config = dict(
    qk_norm=True,
    bias='none',
    tie_embeddings=False,
    lr=0.00406,
    beta1=0.95,
    lr_head=0.0279,
    batch_tokens=262144,
    doc_mask=True,
)
Each number is 128 + 32 x the weight over its row's rms, rounded and kept within 0 to 255. Layers, rows and columns count from 0. The size above them is the row's rms in percent of the matrix's.

# layer 10 attention query, 256x256, rms 0.0962, rows 0-20,64-84,128-148,192-212, columns 64-127
size [ 51  37  40  39  59  65  63  48  72  69  90  80  92  80  93  67 104  98  85  97  93  48  29  35  35  44  50  56  38  69  52  73  68  78  86  65  47  79  60  71  71  86 125 119 102  96 111 140 116 108 111 103 129  98 120  93 123  86  92  73  77  86  93 103 102 109 115  97  98  97  98 109 102 123  96 106 104 112  86  93  79  75  91 107]
[[110 142 170  84 138 121 134 101 139  91 116 140 140 135 119 149 122  87 144 149 138 141 200 156  82  99  83 144 108 135 124 119 101 130 171 119 124 143 103 144 139 104 151 150 117 126 142 130 153 135 162 100 178 134  99 110 154 100 109 129 152 146 129 136]
 [139 154 120 132 141  76 165 165 140  85 178 160 212  52 167 154  86 139 170 139 171 160 139 116 162 129 118 167  35 174 154  68 110  98 138 145 110 114 108 185 131 146 135 150 112 100 113 124 104  67  95  95 120 102  97 141 122 157 105 115 129 104 156 192]
 [167 122 119 118  76 158  97 129 102 126 124 125  80 155 161 115 161 174  59 131  90  68 128 128 167 124 164 131 121  88  98 177 154 153 118 125 140 147 146  76 123 120  95  88 145 146 127 156 166 159 139 133 108 133 125  99 114 110 179 151 110 104  94  36]
 [ 86 139 157 171 129 158 109  65 144 130  91 134 103 171 129 111 125 108 110  96 151 153 204 185  88 124 128 135 202 120  91 128 117 127 139 106 112 123  89  65 124 124 160 120  68 169 148 128 142 166 146 134 112 175 140 123 178 117 144 152  76 172 124 111]
 [109  91  83 131 136 102 180  78  80 141 148  76 107 110 110 165 162  81 134 180 123 123 110 168  88 103 135  81 179 152 163 142 108 113 171  77 120 104 131  81 189 143 165 132 166 146 151  96 177 160 168 172 189 124 127 135 137 141 133 115  95 174 142 137]
 [138 179 156 183  85 122 137 163 135 112 151  84 196  91 112 160 130  72 125  96 147 189 116  92  71 151 200 135 107 218 159 132  74 168 134 162  73 162 120 189 131 175 108 142 149 122  93  85 123 123 122  93 160  71  77 175 166 132 146 122 167 158 148 140]
 [104 155 145 115 111 162 121 100 142 138  87 184  72 189 141  95 142 142 129 149 207 139 142 183 165 100 126 187 171 125 132 146 114 129 151 111 103 212  90  34 118 161 142 108  90 135 136 124 105 150 122 125  69 116 119 117 166  95 110 145  91 137 142 143]
 [ 94 145 195 103 113 108 130 108 126 119 126 167 183  68  95 105  79 108 166 109 153 183 137 183 110  94 145  98 133 164  96 112  97  77 130 187 122 100 130 176 125 173 132 184 156 102 131 104 114  91 147 168 171 169 125 140 115 141  85 101 126 111 139 145]
 [138  91  66 134 182  88 134 144 132 162 129  97 150  78 139 197 168 117 152 123  49 159 125  45 103 140  42 146  64 145 150 115 141 179 106 116 182 130 180 172 146  92 135 127 129 107 130 159 107 151 136  90 123 118 106 145 115 122 131 112 172  97 134 117]
 [196 104 100 127 108 153 134 132 125 141 114 135   8 186 150 105  78 200 119 203 221  95 134 128 135  89 106 154 127  93 181 148 178 146 155  40 135 190 151  62 131 124 129 147 119 113 116 155 161 118  89 156  44  90 159 120 109  95  94 143  91  53 135  86]
 [158 123 115 169 164 164 162 109 141 122 182 154  59 171 115 118  76 152 139 132 144 109 120 125 164 148 144 121 153  74 159 148 120  75 101  91 182 130 166 141 119 141 111 146 135 113 148 171 102 108  46 156 148  74 161  65  72 144  92 158 148 121  82  80]
 [ 91 104 114 100  74 164 127 158 119 132  89 147 127 179 148 128 210 114  73 117 165 155 167 145 107  93 147 134 164 120 103 234 112 137 150 108 146 124 124  91 126 101 152  98 121 150 144  82 179 147 203 115 176 163  94 135 163 116 160 155 107 128 141 138]
 [100  72 117  84  96  90 107 155 109 139 120  88 160 119 134 112 161 140 113 126 136 133 126  54  88 101 100 145 102 143 158 155 122 158 151 204  75  74 128 159 166  88  86 134 134 177 120 126 207 161 200 117 185 164  98 153  91 167 179 103 135 104 160 189]
 [140 135 119 109 131 148 104 120 162 186  27 103  84 102 135  71 117 166 113 118  65 170 100 161  81 133 164 156 101 136 146  68 134 110 103 103  91  77  99 103 115 126  99  90 135 139  96 145 187 121 119 160 107 152 126 165  97 125 149 169 163 125 130  53]
 [113 139 149 120 170 135 100 121 102 175  97 106 166 106 128 127  85 132 110 126  73 125  98  81 148 116 103 116  47 122 117  80 166 118  95 157 120  93 147 178 136 158  80 117 152 147 137 179 132  94 121 141 163 155 118 130  57 133 110 119  97  95  63  94]
 [153  62  40 129  85 196 117 177  88 170 103 112  90 149 116 137 160 137  90 121 138 122 137 153  59  98 134  93 144 102 128 179 186 110 156  93 121  74 142 126 201 135 148 101 123 137 156 107 202 195 173 184 158 124  84  92 164  67  80 141 141 139 105  82]
 [161 150 165 131 121 109 115  83 140 110 102 161 122  88 132  99 104 145 125 203 208 111 145 124 170  73 192 146  51 128 166 146 145 132 107  95  74 164  29  85  70 160  80 131 121  94 135 153 115  93 142 150  72 135 183 103  92 140 168 145  78 107 155 144]
 [ 90  84 144 115 157 125  91 108 125 154 118 139 154 108 112 165 144  72 119 108 102 131  99 130 163  94 117 120 164 146  67 103 120  68 120 183 132  91 139 139 142 158 130  57 137 150 119 128 105 146 147 101 160 116 112  84 129 147 106 105 108  90 134 177]
 [101  88 116 134 143  90 115 104 164 128 104 190  88 158  95 125  95 173 101 165 203 111 132 112 105 124 173 135 101  91 179 156 158 158 141 136  89  84 128 120 123 140 101  93 113 154 140  95 135 138 178 144  83  99 163 183 127 116  88 156 102 147 184  57]
 [159 160 114  99 116  76 136 156 205 104 113 165  86 168 118  96 165 137 152 139 149 118 187 136  96 117 160 164 101  83 105 200 151 174 152  94 115 131  87 102  95  81 116 127 129 110 103 120 172 135 155 115  92 117 124 181 206 130  85 118 103 114 171 103]
 [135 105 130 110 120  96 118  74 129 153 148 158 155 143 127 148  71 119  84  58 133  65 109  95 155 153 169 133 166 191 148  93 150 101 111 116 155  99 111 195 118 157 168 124 118 128 148 161 130 117 124  79  81  98 140 110 129 152 102 209 176 134 172 140]
 [ 97 122 126  80 120 157 124 122 148  98 125  99 124  83 157 122  93  83 133 101 107 152 182 100  82 101 128 203 108 146 136 122 127 136 166  66 115 129 136 105 150 124 175 158 110 149 168 129 198  99 208  99 252 163  90 146 165 142 141 117 165  45 123 140]
 [105 182 114 128 141 157 118 107 121 138 118  88 121 130 127 149  90 116 118 149 143 102 159 150 142 123 178 163 123 131 113 136 154 154  55 135 186  75  87 171 138 160 227 129 133 133 100 124 136 100  97 132 123 117 142 166 103 115  90  87 144 141  92 143]
 [183  92 111 150 135 107 131 161 102 139 110 178 133 203 149 132 186 201 136 105 124 150  95 164 188 156 118 126 100 135 133 132  96 128 107 121  97 190 132 153 130 101  88 112 111  85 131  90 129 144 196 108  79  82 147 116 144 143 115 144  91 196 113 101]
 [140 126 106 113 139  88 137 165 152 127 131 116 100 116 160 105 128 112  68 116  82 145 145 109 102  52 106 121 143 102  86 112 105 166 146 100  99 178 137  63 145 123 113 154 104 156 120  82 197 144 144 106 133 140  86 121 217 153 183 106 151  62 165 138]
 [ 88  98 188 149 137 152 113 129 148 106 174  62 135 184  93  49 124  82 124 181  82 129 147 111 103 100  66 158 171 112 142 110 111 128 179 128  79 153 146  84 177 174  66 161 178 154 132 122 164 176 175 100 130 137 176 136 149 162 155 117  94 115 139 140]
 [110 145 108 108  95 157 130 126 144  62 105 117 122  42 176 125 124 115 156  70 144 106 129  98  71  92 144 132  78 146 129 118 162 119 165 134 133 129  80 102 169 209 181 170 143 158 116 142 120 113 160 149 185 114 129 153 147 120 152 115 112  70 124  84]
 [146 137 106  79  87 173 165 121 124 121 126 107  87 118 133 129 121 105  91  84 126 115 138 121  79 100 172 119 103 116 146 131 144 142 192  70  70  97 112  71 156 155 116 145 150 127 146  95 134 118 150 128  94  99  97 163 195  61 134 107 154  92 145 120]
 [ 97  91 166 100 156 188 123 104  61 122 110 116 150  68 166 181 146 110 176  69 110 196 138 183 115 111 174  74 146 132 164 149 140 117 141 132 160  75 111 161  72 151 175 145 118 175 126 160 108  89 106 149 151 151 115 146 133  94 133 107 176  67 144  98]
 [ 99 168  99 116 109  98  91 148 126 144 115 149 147  91  73 148 127 178 148 146 149  79 137 121 167 161 133 171  88 148  78 126 124 158  98 169 167 167 125 177 112 118 109 126 148  85 173 110 118 149  49 114 161  93 134  96  54 129 148 154  99 117 138 155]
 [202 118  91  51  51 127 144 115  98 133 150 114  87 199  89 136  88 133 113 170 206  60 106  94 163 120 164 129 130  95 166 132  89 141 144  56  85 129 192 140 135 134  78 118 145  92 121  88 123 159 149 104  82 119 171 155 118 119 107 138  81 156 114 136]
 [180 102 105 123  82 110 131 102  85 151 167 108 124 187 107 123  97 120 136 208 225  93 151 110 131  86  99 130 155 151 169 165 103 122 130  68  93 146 151 137 134 116  75  98  85  92 123 131 135 154 149 129 101 117 180 132  88 103 187 123  84 149  74  99]
 [148  83 170 148  95 116 181 111 112  77 154  81  43 175 127 113 154 108 133 112  77 146 124 114  79  83 132 118 120 111 134 160 118 131 152 119 125 127 130  87 139 129 116  87  94 122 118 110 109  80 161 149 114 121 168 135 155  88 103 114  77 171  93  93]
 [120 101 157 117  34 157 132 118  80 101 120  93 117 120 157 138 122  77 112 133 130 157  96  63 170 148  97 113  56 153 176 169 110 164 158  95 124 184 123  79  87 162 113 107 161 133 118  98 132  69 196 151 108 147 125 136 133 114 107 159 146 133 135 124]
 [ 73 155 106  81 162 155 160  97 121 145 117 156 157 132 124  94 143  88 125 153  99 165  85 159 138 131 118 103 104 104 118  77 119  84 195  93 108 112 127 167 153 154 125 155 190 197  99 139 136 150 124 119 100 122  61  87 120 145 119  96 149  77 142 178]
 [ 59 164 133 145 144 143 135  62  83 128 126 128 184  81  82  81 139 158 127 150 164 118  41 125 200 176 122 176 102 153 105  85  87 154 110 191 188  85 124 138  59 177  93 106  75 120 101 113 112 159  97 104 119 179 170  96  52 142 164 114 136 202 137 160]
 [118  97 146  71  98 138 138 102  74 172 101 175 142 183 159 126 126 171 137 103  97  52 147 159 114 165 171 125 159 126 162 119 142 137 129 138 130 137 153 157 169 170 120 164  61 169 126 122 150 151  90  96 109 113 138 137  96  86  82  99  63 150 132 113]
 [209 160 124 182 123  68 149 118 169 122 127 186  96 135  98 129 121 104  96 105 218 100  97 113 158 112 163 169 101 107 152 115  82 147 130  93 142 126  96  78 124  98 121  97 127 105 109  85 182  96 132 127 163 135 156 120 158 155 166 181 138 148 179 133]
 [ 64 164 198 166  99 173 109 105  63 150  91 113 120 118 117 108 140 142 150  80 130 142  58 116 158 115 116 144 118 159 108  93 130 134 106 137 163 143 108 124 121 170 141 119  77 170  56 128 121 156 141  91  92 155 138 120 139 117  73 117  98 105 109 158]
 [143 138 123 141 103 166 159 132 139 194 110 140 146 119 149  98  75 111 138 109 216 148 100 153 123 152 151 110 178 140 202 115 124 153 129 137 102 149 162 100 126 101 133 144 135 125 156  90 161  78 107 148 126  90 194 148 120 129  83 150  92 138 145 131]
 [158 138 146 165 105 123 117 205 125 110 121 154 113 138 154 111 159 143  86 150 142 161 102 109 132 140 148 174  51  96 120 187 151 182 141 147 107 102 118  97  98 104  58 131 140  87 137 118 131 172 152 120 101  91 122 158 216 112  61 159 126 117 126 140]
 [141 159 175 138 148 100 133  83 186 111 129  97 155  88 134 122 158 130 136  70 120 168  80 161 102 162 163 151 170 154 139 102  89 124  88 211 118 110 159 181 105 158 150 148 185 141 151 129  91 130 100  55 124 103 158  96  90 162 101  84 130 181 146 143]
 [141  94 123 116 131  53 133 148 119 127 131 145 154 128 164 134  87 120  92 179 146 156 180 133  48 133 154 152  90 167  99  59 102 127 143  64  72 128 124 150  85 161 147 155  86 131 167 171  91 185 113 143 147 121 125 106 162  99 145 100 122 143 153 112]
 [ 97 138 133  93 162 159 168 140 105 141 116 108 150 129 159 128 137 135 142 117 101 117  62  92 180 102 116 137 135 110 118 158 123 111 104 145 147 101 107 158 160 115 123 101 134  74  78 142 169  65 113 138  91 146 106 102 116 166  91 101 120  28  66 170]
 [153 128 121 184  84 107 154 122 146 122 147 130 128 136  95  96 143  93  78 153 172  58 149 156 141 168 183 137 129 129 114  83 123 142 161 107  83 123 110  92 108 173  92 115 122 150 169 118 103 171 117 119 130 102 210 119 135 151 205 137 101 176 139 102]
 [130 113 195 110 107  97 110 101 114 141 112 140 162 170 138 115 152  93 110 145 112  84 173 139  73  65 133 122 120 161 150 140 104 137 162 114  12  80 174 131 132 147  86 112 109 191 145  76 168 154 150 126 101 155 126 182 164 137 144  97 117 126 127 153]
 [108 105 118 132  85 112  91 120 113 130 125 129  88 124 176  87 107  75 110 145 126 151 122 156 143 144 107 107 130  95  95 188 176 143 123  87  97 165  76  67 145 146 139 129  96 158 127  76  97 159 133 120 139 150 124 131 136 173  69 114 109 177 104 120]
 [ 64 161 112 149 195 160 105 141 177 150  99 127 128  88 136 163 119 111 163 106  90 143 123 109 148 149  65 116  66 116 137 133 135 105 124 187 213 145  73 182 130 115 186 160 101 144 121 162  90 117  96 131 135 156  63 123 117 103 114 109 184  75 114 166]
 [ 88 137 137 103  87 145  73 173 141  94  77 101  74  83 174 136  88 200 147 136  95 197 100 132 146  95  85 162 150 144 131 140 145 150 138 110 127  88 120  57 137  92  82 161 121 129 114  74 134 122 160 128 173 165  87 172 176 138 106 178  63 158 114 113]
 [121 146 146 158 168 114 155 100 170 155 116 140 162 142 123 155 135  97 174 108 111 121 103 124 111  95 104 123  96 171  79 103 119 111 105 158 156  74 116 204 108 172 160  63 131 128 148 169 134 107 123 119 146 165 113 119 102 108 199 126 193 123 115 105]
 [150  89 119  88 127 118 140 150 140 161 129  50 142 100 163 137 107 113 127  76 105 123  90  85 111  73 113 138  68 141 104 153 159 111 138  79 192  74 100 156 119 128 162  96 138  75 102 143 133 120 140 147 159 158 129 117 181 119  91 181 117 124  74 107]
 [134  80 139 138  95 134 165 163 145 108 104 159  81 127 179 115 104 167 133 185 151 103 152 157  99  94 146 154  40 126 138 129 142 151 155  59 110 151 116  48 145  99 144 135 139 130 106 128 163 118 100 100  89  89 168 125  82  73 170 163  93 123 109  53]
 [149  78 121 138  94  91 121 165 143 102 156 142  62 126 117 129  94  92 125 117 136 147 163  64 104 180 201 130 170  99 129  66  86 114  85 107 101  59 201 135 199 105  90 157 157 202 151 115 111  89 114 144 122 113 135 116  88 149 131 114 132  77 135 134]
 [150  75 136 170 109 177 136 125 122 173 122 124 118 121 141 105 128 123 115 135 118 143 129  96  91 100  90 167 176 158 184 156 109 171  93  99 107 133 146  87 150 219 132 107  94 128 165  72 107 105 149 111 154 150 123 180 183 130 161 143 166 129 135 158]
 [125 116 143 115 123 136 161 153 115 141 158 127 153 114  54  92 198 143 133 107 120 120 118 122  98 141 181 131 162 147 164 170 108 179 182 143  75  44 166 103 128 121  54  97 152 138 182  70 179 115 121 116 129  95 186 101 144 183 165 153 103 157 137  93]
 [152  58 131 110 109 108 111 120 134 155 137 113 140 125 187  56 104 182 151 125 153 139  61 144 120  89  85 117 112 128  78 124 193  83 155 104 124 138 163  94 146 133 145 150  82 160  99 128 171 150  72 159 160 107 117  86 136 120  69  94 104  89 138 209]
 [191  65 149 132 131 145  88 149 100 146 110 148 112  48 112 152 112 114 128 163  80 157 105  70 121 116  80 145  68 129 142 160 146 110 135  80 132 131  84 169 136 150 171 172 149 118 153 115 142 110 112 106 175 186  91 125 123 114 106 125 134  91 125 125]
 [111  87  88 130 131 191 178 123 100 164 136 186  99 118 133 141 114 155  76 158 174  85 140 197 130 130 107 111 161  53 163 158 168 103 133 125 107 161 147  84 191 136 157 195 114 151 178 122 133 127  89 108 128  82 165 122 169 129 139 148  86 101 148 108]
 [140 130  92 156 118 104  92 188  45 141 116 139 127 118 112 142  93 196 102 212  57 130 115 186 138  88 184  70  82 118 140 109  95  95  58  80 125 105  61 148  91 151 116 172 151 152 129 148 116 119 154 166  63 138  98 104 153  66 169 136 113 138 156  61]
 [140 123 142  64 128  86 105 161 141  79 116 154 153 142 126 118 163 124 126 109 109 133 107 171 125 114 161 163 157  86  90 147  40 103 124 183 127 120 159 189 107 199 140 105 126  82 101 111 160 135 103 105 168 138 113 129 131 142 108 108 122 113 132 168]
 [137 120  93 166 156 128 177 131 142 116 160 138 125 138 124 122 188 143 105 112 124  82 155 156 155 143 168 134 116  53 128 165 181 125 136 119 128 111 112 117 158 153 142 155 130  93 129 123 183 132 103 137 104  51 134 155 161  98  83 163  98 116  64  91]
 [158  75 115 150  47 152 151 117  82 131 122 108 161 143 138 169 179 146 105 140 148 100 203 112 165 196 153 201 137 111 143 106 131 188 149 129  90  91 106 110 132  84 121  79 123 151 149 127 168 139 196  98 165 100 181 148 126 126 140 137  87 203 117 116]
 [ 95 127 129 128 163 179 121 116 160 128 140 132 208  73 145 147 128 146 152 153 115  89  81 145 177 104 128  88 138 124 103 173 185 122 145 129 143  53  81 140  91 114 106 140 158  97  87 171  98 193 111 158  76 137  98 106 143 172  96 119  87  67 130 146]
 [158 121 118 116 142  71 135  93 127 139 168 147 182 128 138 139 116 124 110  67 100 192 153 166  98  95 130  72  74 132 128  57 137 130 129  73  78 114 156 177 131 163 167 149  89 144 159 174 123 101 125 169 188 154  97 138 145 116 158 107 144  82 150 206]
 [136 137  67 152 168 149 126 134 117 165 113 127 135  74 122 190 152 161 146 147 137 117 103 126 183 103 120 135 117 121 139 146 146  86 109 170 202 147 113 135 114 159 135 146 183  87  76 125 109 133 109 147  80 160 177  84  93 115 111 111 103  98 115 150]
 [128 153 139 144  72 139 119 120  85  79 158 124 124 175 155 116 165 123  68 109 133 108 127 100 127 144 167 124 171  63 124  90 161 155 142 145  80  81 164  85 160 157 112  75 129 129 174  87 159 113 115 137 117 117 153 171 118 188 164 159 103 139 104 150]
 [166 119 116 132  98 150 135  91 149 160 109 124 135 137 140 106 116  91  77 155  84 167 141 141  66  90 146 103 154 145 117 123 155 152 120 106  48 120 127  94 142 129 101  93  87 139 134 103 122 134 130 114 115 195 103 174 173 122 124 116 135 134 138 160]
 [149 129 109  91 125 129  81  49 158  82 143 119 122 134 145 168 168 142 120 146 123 161 114 173 141 154 117 108 139  73 187 154 136 137 101  95  95 108 167  98 147 154 104 177 152 152 163  99  86 103 171 126 158 127 135 183 155 160 125 111 147 163 128 162]
 [ 81 142 130 137 132 129  87 135 137 122  65 114 145 150 183 143 136 125 194  53 136 158  69 152 126 164 121 130 120 142  95 175  85 154 113 128 158 119 123 142 106 145 133 125 166 112 104 133 107 127 164 147 116 135 159  98  96 151 127 135 137 133  70 142]
 [101 123 189 112 129 148 164 133 190 170  98 133  86 102 120  88 123 102 111 165 148 184 111 111 119 127 103 143 121 137  96 116 212 105 138 148 122 132 100  97 118 105 126 106 105 166  93  97 109 116 116 110 157 124  57 121 151 194 106 174 117 169  85  84]
 [105 191  92 124 155 119  77  99 106 106  74 158 135 107  94 124 128  88 194 152  92 116 115 176 115  78 111  96  74 127 115 152  96  89 125 173 176 125 153 171 127 138 181 154 193 111 108 153 110  97 145 117  89 125 105 104 120 144 162 153 103 130 137  79]
 [149 121 146 103 180 118 117 178 151 102 131 121 128 107  96 128 115 114 116 126 121 160 154  94  80 135 130 156 106 168 142  60 171 115 119 128 110 105 189 189 157 147 172 101 138  84 108 136 180  97 130 172 194 116 132 154 122 118 133 137 176  85  96 144]
 [195 127 147  48 138 141 148 183 141 116 130 122  89  96  72  89 151 181 108 153 148 133 134 123  82 166 126 153 181  77 137 132 169 145 118  70  82 127 126 120 142 142 144 119 155 127 135 140 119 114 135 142 127 108 102 186 101 140 201 193 104  80 127  75]
 [119 143  77 105 110 142 106 161 114 117 145 149  94 115  87 143 153 103 138  98 220 131 173  68 140 190  92  70 128  90 128 128 159  96  99 148  99 142 154  94 144 196 105  69 140 123 135 108 101  92 118 157 124  98 176 137 100  89 151 143 119 124 123  71]
 [136  60 116 172  67 147 152 160  99  78 144 102  81 163 143 150 157  70 169 176 106 141 185 115 151 110  98 150  62 138 167 195 108 146 153 107 115 141 128  32 124  76  87 131 102 153 139  74 134 170 169 119 158 122 127 155 198 134 108 105 128 134 129 125]
 [176  94 129 190 100 125 146 117 129  81 126  71 194 109  78 129 157  76 150 115  99 121  99 110  90 104 170 171  91 151 169  94 105 127 124 106 127 135 130 153 181  95 111 125 151 166 136  90 158 133 176 135 147 146 169 129 142 162 161 114  85 173 161 152]
 [ 87 112  61  69 131 142 145 141 123 117 131 116 102 127 123 133 120 141 110 125 166 118  98 160  95  81 105 132 168 183  65 125 146 112 110 119 124 129 172 130 150 122  92 158 169 180 156 138 149  96  80 132 169  91 167  88  73  87 157 125 162 101 128 167]
 [116 126 136  95 167 156 148 153 118 112 146 151 139 141 108 167 155 133 195 137 105 187 195 107 114 144  98 125 135 134 143  84 143  97 121 145 114 122 151 175 143 111 101  79 126 109 148 129  78 176 137 182 138 156  72 125 126 148  95  80 137  86  97 103]
 [148  65  75 107 105 125 142 105 148 168 128 112  54 150 125  86 152 114 122 102 181 101 123  86 127 116 191 152 123  73 124 149 187 112 162 129 112 110 178 121 145  94 124 122 128  84 121  99 138 102 145 132 119 144 149 137 170 110 130 111 102 120 127  38]
 [102 147  98 133 140 150 162 145 113 117  84 138  92  97 127 112  78 178 106 112 140 171 122 102 124  69  95  67  74 192 112 145 183 126 181 113 109 104 106 112  86 158 209 140 136 105 105 153  72 141 117 134 108 132 139  90 104  96 149 164 176 133 116 107]
 [ 87 112 148 112 172 118 154 134 156 161 132 158 135  92 119 133 141 157 130 122 147  86 154 170 106 156 127 127 121 106 170 153 116 117  99 182 104  91 138 126  93 154 141 145 188 106 113 122  99  91  85 146 110 126 108  12 123 162 184 124  63 126 105 151]
 [129 109 111 122 110 154 176 137  97 130 107 144 112 156 134 100 105 110  91 109 150  98 108 109 128  96 114 103 157 150 145 192  90 122 113 127 100  88  93 125 188 160  70 141  78 139 137  80 188  91  99 108 149 129 186 139  81 144 135 148 152 163 141 149]
 [156  95 106 126 108 103 172 174  92 130 113 152 153 148 150 126 131 132  81 178 104 113 146 137 126 139 168 140 166 134 224  92  98 177 120 129  94 142  73 128 151 113 127 117 157  96 125 139 171 136 157 116 151  85 101 174 126 131 183 136 182  96 193  99]
 [104  93 142 115 102 180 166 113 146 171 100 106  99 129 120 113 132 118 122 113  89 176  73 111 181  92 120  96 149 150  70 150 154 165 144  73 164 123  58 146  75 113 159  85 109 112  80 189 139 140 131 157 119 174 137 142  58 172 122 103  88  81  76 143]]
# layer 10 attention key, 64x256, rms 0.0883, rows 0-20, columns 64-127
size [123  95  88  99 100  91  94  91  93  79  98  84  84  98  98 102  96  91  85  97  99]
[[121 106 129 125  97 133 163 108 135 119 166 111  94 133 103  69 169 148  69 161 180 122 168 157  87 121 160 112 148 125 126 127 176 148 183  99  83 138 179 104 142 130  89 153 111 151 159  93 139 143 118  74 183 124 137 128 159 105 125 169  87 134 144  74]
 [112 145 182  99 197  69  67 123  89 117  81 110 132  82 108 176 141 103 174 155 102 126  66  95 161 134 114 133  79 175 138 134 110 106  85 154 177 127  99 144  85 134 183 171 146  95 114 183  64 100 121 101 114 112 131 126  73 134  71  91 151  84  96 152]
 [125 141  72  80 137 123  66 124  94 117  98 131 139 139 105  76 168 135 162 162 161  99 165 119  87 158 213 126 230 138 182 140 123 120 153 128 158 158 135 111 113 108 133 136 114  80 132 125 123 126 103 186 157 126 159 103  86 115  99 149  97 129 125 101]
 [155  99  75 154  90 163 183 155 175 139 149 111 107 108 153  97 117 110  83 124 140  77 185 133 118 139 124 132 120 115 152 105 150 153 142 133  90 150 150 119 183 115 107  99 108 221 191  96 198 160 105 163 152 116 148 144 157 165 180 143 134 186 175 111]
 [141  88 128 103  89 191 190  87 134 127 167 117 149 158 100  59 150 189 121 118 160 147 192 108  79 145 126 119 153  92 149 126 127 126 147  91 145 185 132 146 114 141  58 122 137 149 174  70 144 145  80 124 175 138 140  96 156 111 153 156 118 111 119 106]
 [127 150  87 132 112 129 139 139 168 115 194 110 109  75 174 161 204 100 121 129 138 105 164 190 147 119 135  87  72  69 161 148 101 175 112  90 118 153 131  85 160 131 124 128 134 164 147 108 178 132 167 124 110 155 171 112 155 196  61 144 154  77 103 147]
 [125 104 119 170 115 162 137 148 142 155 177 105 113 164 106 137 111 135 128 148 147 130 158 109  72 123  85 146 169  79 146 150  85 118 159  78  65 145 166  93 192 106  74 161  81 191 172  59 179 139 190 172 122 147  99 122 177 128 136 115 110 129 162 112]
 [142 152 199 169 160 186 139 110 125 124 113 110  78  69 116 172 132 149 155  59 143 132 106 151 148 137 165 164 114 132 179 103 111 110 105 133 182 158 122 180  93 106 125 136 136 138 131 137 120  75 113  73 151 132  80  99  89 146 111 166 106 124 106 157]
 [124 150 146 114 161 137 142 114 115  77 104 140 168 132 136 181  82 100 136  75 197  69 104 104 152 175 143 133 133  88 185 111  75  85  83 130 144  91 130 191 140 166 132 153 141 107 144 136 112  85 129 161 113 147 140 143 104 180 105 106 164 133  77 175]
 [ 91 120 142 147 152 162 151 152 117 126 102  98 117 161 159  53 101 151 133 162 109  69 130 146 125 151 171 127 193 124 135 127 128 152 117 172  67 134 180 103 127 111  49 139  65 129 123  51 142  94 154 130 127 126 158 172 171 129 140 180 108 152 174 132]
 [159 105  83 144 135 101 105 109 112 123 112 147 114 117 111 108 167 138  58  93 149 121 202 127 104 134 157 140 124 129  98 111 167 159 140 109 169 188 143 110 137 159 175  92 117 170 155 108 174 184 125  70 166 125 114 176  97 140 176 180  93  88 123  63]
 [157 142 107 133  86 104 129  80 161 110 146 144 117 170 143 100  86 112 125 138 150  95 148 155 118 171 179 133 164 109 128  92  82 108 117 149 104 154 100  73 123 166  97 117  91 149 171 106 192 135  76 164 156 120 160 173 100  92 156 115 146 162 139  79]
 [140  94 137 169 157 138 109  99  78 136 120 189 131 147 127 130 189 150 141 167 131  63 184 150 110 132 163  59 189 162 173 116 136 100  83 205 153 161 144 132  40 194 157 121 102 116 101 141  73 151 118 123  86 123 111 122 142 161 120 166 109 174 167  63]
 [132 181 138 167  87 143 146 147 109  97 163 138 159 163 126 174 148 167 149 127 117 166 179 147 205 134 161 150  66 156 113 145 118 204 111 121  94 178 143 100 207 134 132  86 124 107 124 116 113 130 122 115 127 133 138 114 148 128  79 105  68 141 170 124]
 [119 145 128 148 167  95  74 153 163 104  78 175 119  89 121 160 146 138 128 126 170 170  99 166 169 113 125 118 148 155  88 129 121  79 153 158 150  98  97 127 112 104 143 160 225 147  92 161 115 110 161 156  59 119 109  77 118 137 136 131 142 163 108 155]
 [134 144  38 142  88 127 148 122 135 123  66 192  87 164 160 109 142 105  87 152 157 146 185 139 106 202 152 123 182 103 101 135 140 136 144 115  93 148 177  75 189 169  96  66 130 149 120  91 119 190 200 182 106 106 149 154 143 105 154  95 116 164  97 149]
 [156 127 106 102 136 119 123 174 124 111 119  96 119 100 119  92 152 131 158 120 120 115 108  86 104 137 115 109 118 165 129 120 189 158 140 152 198  56 177 193 145 119 119 111 160  93 134 124 170 149 159 167 117 153 102 153  80 160 135 113 141 103  70 166]
 [111 154 178 117 135 120 128 175 143 157 190  36 131 115  81 172 162 148 138 133 169 118 110 130 162 108 110 109 156 130 167 139 163 128 136 115 178  98 119 170 122 141 143 172 150  82 140 157 102 128  63 147 158 107 101 100  97 221 112 120  91  85  41 168]
 [172 156  92 147  70 123 143 124 145 107 122 193 142 161 140 128 123 140 130 177 161  58 128 176 110 192 156 175  87  84 129  70 139 138 128 177  78 178 170 103 118 131  90 148  98 193 114  72 207 132  76 128 146 143 182 156 135 117 173 150  87 188 199  75]
 [168 219 150 136  75  70 122 138 119  98  95 168  88 137 152 124 108 129  43  91 118 155 137 133 124  86 132  90 123  74  69 126 163  87 100 111  95 133 136 137 145 136 135 141 157 145 114 104 145 173 154 179 115 113  43 165 181  97 155 126 202 107 117 171]
 [150 146  95 118 174 162 128 113 136 132 113  96 151 127 141 131  55 129 119 179 171 132 166  93 149  95 140 112 108 162 107 197 107 182 117 171  92  84 103 114 216 109 153 134 142 139 102  82 139 111 145 154 106 102 140 120  89 143 120 120  88 138 135 140]]